config.toml
num_hidden_layers = 12
hidden_size = 224
num_attention_heads = 3
num_key_value_heads = 3
head_dim = 64
intermediate_size = 896
vocab_size = 8192
hidden_act = "tanh_gelu"
norm = "layernorm"
norm_place = "pre"
norm_eps = 1e-05
positions = "learned"
qk_norm = false
attn_scale = 0.125
bias = "all"
tie_word_embeddings = true
parallel_block = false
init = "normal"
init_std_qkv = 0.0381
init_std_o = 0.0084
init_std_up = 0.0381
init_std_down = 0.00389
init_out_by_depth = true
optimizer = "soap_variant"
learning_rate = 0.00867
beta1 = 0.95
beta2 = 0.98
weight_decay = 0.042
lr_head = 0.0102
max_grad_norm = 1.0
warmup_steps = 200
schedule = "cos"
final_lr_fraction = 0.0
batch_tokens = 131072
max_seq_len = 1024
doc_mask = true
train_tokens = 442600000
max_steps = 3377
dataset = "wikipedia_en"
Each number is 500 + 40 x the weight over the matrix's rms, rounded and kept within 0 to 999. Layers, rows and columns count from 0. Numbers have three digits each.

# v: layer 9 attention value, 192x224, rms 0.239, rows 76-127, columns 128-159
# o: layer 9 attention output (transposed), 192x224, rms 0.206, rows 76-127, columns 128-159
# q: layer 9 attention query, 192x224, rms 0.183, rows 128-159, columns 128-159
# k: layer 9 attention key, 192x224, rms 0.189, rows 128-159, columns 128-159
v76:546531493555552492513494464544462525531488482485474530521476445527502553420418550488544456486519
o76:476584503477539525506469476429568512510537569551497482497549518501486514441542458477503446503479
v77:442464505484586476455515508477444500480508462528521447539460534492493480502488478545568456505498
o77:490505509485545518537479448518564478555572505503530570471528471558467565482484475420452477517517
v78:617546518459470451457518535472501473427620538489527484546503525521507550472479502550487510513493
o78:472500443523465488486496471547563492505506509452439445557504494527494402505445497513476517467516
v79:535505466498454550483480551465551485525484478487518515482517488462474498509510527503535511491500
o79:494531514484460518533569456510535545458379489498524522600502478528513542514499526533446500495504
v80:515529513495527485461489508557501451478476414456437529485448513518496510515518468509477489477481
o80:483515486514480548536497481506469489536488519541516485529588536488590437509546492551540458558459
v81:533466515499489484534512479476503495534513520538453522510421502464472537486495503461510531532458
o81:471487501447482495490514540505531491517459447448461529533531525496459534537493425533507447432567
v82:517553502526530550497522470512514477458491512541503509533501528559458510460478443552512511465486
o82:469522520487491518525505461495529534517513511457481519424509421514470516549527556458516482528521
v83:510481507521542526499484562547439510513523477490529493544473452462521508497495487473489425480520
o83:546537520519499542469489487515483464435496521501530461437508509543582514537500476470589505515514
v84:465547478521469487500546550500542495530495490563498481481501463546478468529495438496486452499513
o84:445508545532504471494515452548563517527472510468553534496432517442564456462500528529491489542535
v85:539555475522500490494479444514520468470534503455498572460549539493550526500534488520519458509508
o85:451449472509536498533548526502474541509491435546505419500498545473518473454448551497480519515463
v86:544494501533525531511494473522486516478484477524477505488453500462468474481447520525478501516483
o86:546461515432465492497482508529518533564512517483496499444526476503476525534558479477522527510437
v87:454499516508496480579505548464480507499463521473526481518532478499516504537453498480480423508433
o87:505514529510471518548509437551547519526521495514444542488499523544448480529495524488474589452521
v88:519546483550532487573528531482462497522504474533492524458463480524498507494551474496499512541484
o88:521531575469448586470474460571494516479470504533511530445469527480548475527547483480565444537466
v89:481516506477494444493524486486461424516449494500516494484484468473462549480446564505562475500555
o89:531525502489595491504455498518458475545490543492505511493498527479475454527550537426457540524503
v90:470475470515496455515507526538486387495469514479498488503509502522524484483531464476485511448475
o90:524518492554522583462505454514486530498477458530551472510511561478543591477534500505466499509476
v91:522463514453491520463469584449473459535506552491416491449506517463432523513505485518473507559517
o91:501496516525486469469514512556487570520432544487535508557513435465491477474496503446534460423528
v92:466521438474503465517442471518500522490568497496498461527565502491519492509524528450462472497479
o92:500464532548526523445518579501501469474530488460533517554453452536455487450458544519526465493500
v93:548541504463507507507435499483512546455497509527455456501522533542473528569474462550510482516542
o93:482463480473482516460510532559492456522567471416499492473518458461502475452546505460505475512498
v94:519478420499489456503557443487496530511462564557497532535493436462531498476438499555427450484502
o94:494484560501487551507488512483482451565550548538528557458487463515552529509502478510499507572514
v95:485438509466478474511450492498472506570454482511455444503496475542506550550578562499510524503481
o95:526481523493518546518472490519521508486519570457480524551536507526428505496454452533512488422505
v96:510507552432485485457465552486539530476522522548518485503506445532563433535489440504479521462520
o96:536527505533485442509506464525481501467504488492474548545437497418474504536547473565481489475517
v97:499462526519483528528506470520522525537549498534456464478495507509472533501514518494478494537479
o97:473538506497500503491464520540460487499548463522510546487542558442490518455486503515491472484514
v98:469502481531465463429514523544536509479473472472498496531454515519506502517493507477497520475484
o98:535455553513488526532556513478516459526513554528545429501570511506550529477561507499515486499436
v99:466522481496504498481528482489462516453524473479448502533523511558549472521521466519486488522479
o99:521523432522522485507500505524517525533531544530523514496500512441469497500498542510561518558489
v100:453518535490467488485468558477514481482507477605538493486508453527520474476469485499473494489424
o100:512512558476462510479557476525523486474460523514505511533430542479502483502463514505509532505526
v101:454483523503508470482538500470457477471513552490513459567491483470555484529543484508491502491503
o101:495483495605463481496478516551478491466495506508502538406479481574516495500483464560464457514497
v102:457545528486556526536491515501525502448513496473532467537516466479520520441500511464485504495462
o102:506519477483495506448520527520447453533477491521478542493516526525525465588526510442510624495533
v103:470459482454476488461499473512487483531553491458445509564572509504502547506420436475523518488489
o103:502498520492537523511526452431482463500506517516500501545500478397488457517525510504463487460469
v104:463436494529514499447508523487496461528472500544502522464501542544513512512511520505503488443573
o104:530478513501498524522476510577470511540499603457501510499519484556510466484496512504530481579456
v105:471534552435510478545534514449490455488538476500509478525470555537513483417479530516495474461483
o105:526446511531477465545463483547460566452542490485444460512509466453513444526499492458551514498484
v106:477518480463494524483475513513513515483475528506488474466520553521542462557517523525571462485535
o106:531520515548547529479515529516451475466470498538507492587559483528452487456488561491450501500464
v107:478507485465489478521444525515508536557560516436525507509562466432507490466498515477492457472498
o107:487512537528539520499514525445462490499477571500438490481404480520492555526479542540488518441528
v108:492462474553521450565492514506482489501500524501503519503564490456532555469509531495551527487509
o108:473543518477515502518483474485486561489492500443468514525488467541541453499487520489446545523495
v109:493541566499487478491554477548498487518555422523474488449522525581542520497542500485430513566485
o109:518534462480506508543473546448494509532492537478480494548501534406454483468489455596487479525478
v110:561521495527491571496486484501530436604468471523483538549495517576530458529503496514476503489474
o110:479505515507513457527498458504512559497490476477555493479550493467494447462527511540524521507491
v111:529532545513565506543517561490503483458499454453523478474493440510521450485464496521501542494523
o111:460520467485506541451532480514479485486490505570548473555447485483488543493487479448510518532544
v112:548559450507496493526461504518423480535522488545497492512485501461525555492488473519497490476516
o112:492502477564488546485522483475575496489479450507517533464494486519491492469435550504541464543522
v113:491491524491453546485506572509512518459504542475491480471501496510529519520538541466514514465528
o113:561529439486450482533529499522425512504494541535533458492507452541537502493495435431520481431561
v114:509513542517499477510519515516464524571484548489504523460481490490447494465525466508472429439505
o114:484485500532446512476491508440559520430487495492534511484548509458478488508497490436452542518516
v115:509498472516546494490479446487468520541527521536490495455511483515480508530510530527504484519490
o115:484498510466475544536458535511496517544499457538542443518523489436565493453525468446471502427528
v116:496502478528486505478510554581476496517508504430536434535419516478540496550489565509449493512539
o116:528516539487487482551493537387529475539536508496485489469499476498440571481541477482556539451513
v117:477516502483479522548451477474521489461484457509518447517492532537509485473545546540489490467483
o117:546435513440510458494479485526563550526487489455554513529477477486514468507490452501499532503454
v118:493466565474498478474498514508472523543458476462490509446444522492520449523477494555493517531545
o118:500520473492518491572508458527503504486520495445511530491544525502443525488503541524503539537493
v119:560495514519495544513503464498486513495433518495497525488447503557510510510513476490552490474523
o119:475467492473542500507519524521512515550469520494493527499489529507519508479505507487576511582485
v120:516608511560511487482455503503554577531554527530457496515475563503512503487479503521494488533451
o120:489464454477504508494519493502480472492506443539470479480565472513455441493464509494451456516541
v121:473499467523527506492516525464503545530498508507422454534464476458553489509409589529524512515547
o121:476498561526424457504513521496441452472538485499510438498548494489452514523477485543502534464477
v122:502517478455428484466488481476474478484470598548490435495512461512550512482434511489461475575496
o122:456521508506493545488555554449511493471513451432515515512513510536497487523565499486514512419493
v123:546455512504559501471509460464471457482494528487446474497468468544595511556534507487502488503512
o123:532580432477429450524511566489493451468482537461531515556494527520460550489504502513521510491497
v124:501583525452533512512560570581458537501450513504488546500521477538452532480532511490519514497473
o124:410479515567450577452430479515472516481498507527440480471453439467510552546497502543492493530487
v125:484505471503466542462492493535517521533525556469491457470512493515505485523543552493532479471563
o125:503516560500480532526491517474548512577460486496450478497534586519519481469498486469457497483461
v126:492572494489463489483561551515525519479544484520527463439479490501466495498474519489445516513497
o126:545476530485481520523477563454503530522499529467446550517522486518561497563558517514481465520495
v127:540504547494514461450450502465483497543520484544470463479500475500546515490548467554564483484453
o127:489499495495496524601500480474518505475584509490508472495482596558513529449454509505437509477530
q128:477399455472491535443515501521519555465547529496604554509500416442572443483420499477549458603528
k128:527490400390528490475473418485500588521486525542520560580483380534499454392480469507553507569486
q129:462556553511424530462463466454511422525445434463589479500508473546625513568510422465493587475452
k129:501541545478529531526462462510549526568392395482517554492644538465517468584441405451561454470533
q130:553536522537530549443430479564536534403514449540474457563475496463545491493527538501529477522583
k130:447538491504500441528436486503497509499541455526511482500473475548502458545424525564552502427560
q131:510492500480529554518442465521487554523486542469508425510452550626460464464445506457465447531600
k131:457423431485567516541560531498486454543496512546484464533467600530503446530444543456467525484613
q132:378486486439447470588574574486497458473431547478449518494453514420486475524416531504450413576546
k132:552498431536390482540367513501466434485540517533513491478434521445450474466547546435492480561494
q133:466440487443430475460468496437522405508427551521572514450484562461563521518476535470476492473468
k133:489517486477501506483477501435518402485442473566521545448538546568504574544485393533568454426482
q134:483443554515492507519403406471446595497491552559568479426429502494510499519515492479544433478409
k134:506398521598407524523446507427486441488543541449450545501468629490579575493428453506608539551437
q135:539487444492508504428440505528481485533516456529439518522506561603544557489558534518511351540518
k135:407528544506564511536543481517513397484550518539440486475512531562471570454443517535532549421631
q136:564442543466520560592500569528538479405581485437530416418485691483470465501470471455524504495524
k136:448431450421534447592545630423436516457593561473458446489511606459495461423426468474512494513525
q137:497452457562524462514543384570521545470443507505488452386513478464520453530488552501468506431481
k137:448443546490569404542461504518499608542398469578607469480433527477501533477539545488531642539452
q138:578514541550533462554504520450542471492457503472481492446480493505479505475503433516507487430536
k138:544537480536439470522508491451523472435516539420540490497488537565489463512524441578500474549567
q139:526531509508491507543542523511504472542523550556543487485448527508505480443535433487481499548530
k139:531452490523510547538523484528465428471525479560573470469504472533498433514502496400547432444471
q140:467430465546535557428541427537542535405486499570480478577553586537481550456535388428463516621361
k140:472480519581627544442463508563557529506494509534488526498494489492542485416479454534526567534441
q141:504531544449564506440526456477458537494484510547447483480562488450539476523486584503483471461554
k141:532610507506533528427502437502501524497450512575457450449489541448504438434466575503517503412549
q142:445446535447517504582512437597549515500478394408527386520466431489518499468436434517467458490415
k142:487545530478447534521441434491532521580486517421517470543471530494513438462462511528451475503460
q143:543435522517459507594412409530470531450577500514517579471593541600552472551404426498514534533502
k143:442392544531618481420439510608548436473523410558457506489448529545555488547516417540497530479407
q144:435449425487488486502500435480512456439522425466528561453449531504557471579472486481429511553491
k144:545515447540532416461486456462558546495504408506520531477491528536479434552530574596446527565480
q145:522584524571527564490530548579495638549470429434464513487434489577547501523468465516499490529522
k145:503521506495436665506492537504492445500472510520487492487463368511537550518469454481489423486486
q146:479525533386491538517562520476502505509534516451519479465418524495599482537530503510441525518528
k146:513626485437506515577568514448565508491501577538503479492467491493456503452511495501471430488443
q147:507449506435422553567520535478560530496556508525508491531503476566493442498491453553501559482446
k147:395476524534613569527506447541541501519599527471442517562606467590528543458523448468414490510513
q148:536552516510482459542554592510460509544475477616433468397548479499508543424467532520503500429638
k148:562534501483543449530555548387413523428488492540415446507570385548566479459421600449505515452544
q149:541566380391517497432510497584431348537360557498492468430488441437576498459495536458463504473429
k149:510532440537484469435448472570504494489565481615444496440430534519530482470526545446512537511505
q150:466514629486515464455573562586552471418508500522493566519516439486560528592474471505515455557619
k150:514534499490518504444453531555533502373427536439533527443520471430495523562421558560514534490541
q151:517460441492476437579515496550520586567543555479474468497491446531520522500529485551547506490523
k151:478371532414482508548542485569453550501468460474526441491464475540509539439542485462386468550591
q152:468566391525467410459533591465530531554505487524495433438503445541497523453466455487468535500491
k152:474455416419467495453496535364576533570611475464466429538451455541495535462468420458481511460507
q153:471494399525414509395503482496472465501506487496480524598406605448508551504529398583518585481540
k153:447451514412491498642561421482462535605505534515430613575484522480483513463474477545527479563575
q154:576582572491524400533429607495597454494476403517539523468569529566423527485514399501466435446480
k154:560449504475491443536513471546555459470562478508506478461480491543509507483508524437519468449493
q155:510474458525525437504493496554505580479420521496470485449508508527500538537496411516536494451520
k155:545537436452505531596474430493542565506480494433418524512462506561520459421548510481508565500581
q156:557475525475521565545540470507481533475506533479492428455491468505505479405455520460570559522471
k156:446459486547617478554493489503437479420553522486412617477479488570488528468451479465566518443401
q157:510535488406470548522446450489561517489514566555500476454566448494496465515494478439539427528592
k157:430496429494584540498479450552508519496522518460552479430503472539478512491550456441528523523509
q158:515497565509510491531400506520581517575434522435546541462526521546384571493472525402455571516506
k158:545513555563553440462510510523564527495516515438521567623503532483442459515480502546432500489471
q159:605574426553495540508476419502514557514510490501499509521495523542471475531501531552563520552495
k159:465487513512520483460471489465515549520545468506440486538470489511552468524494483507573467496473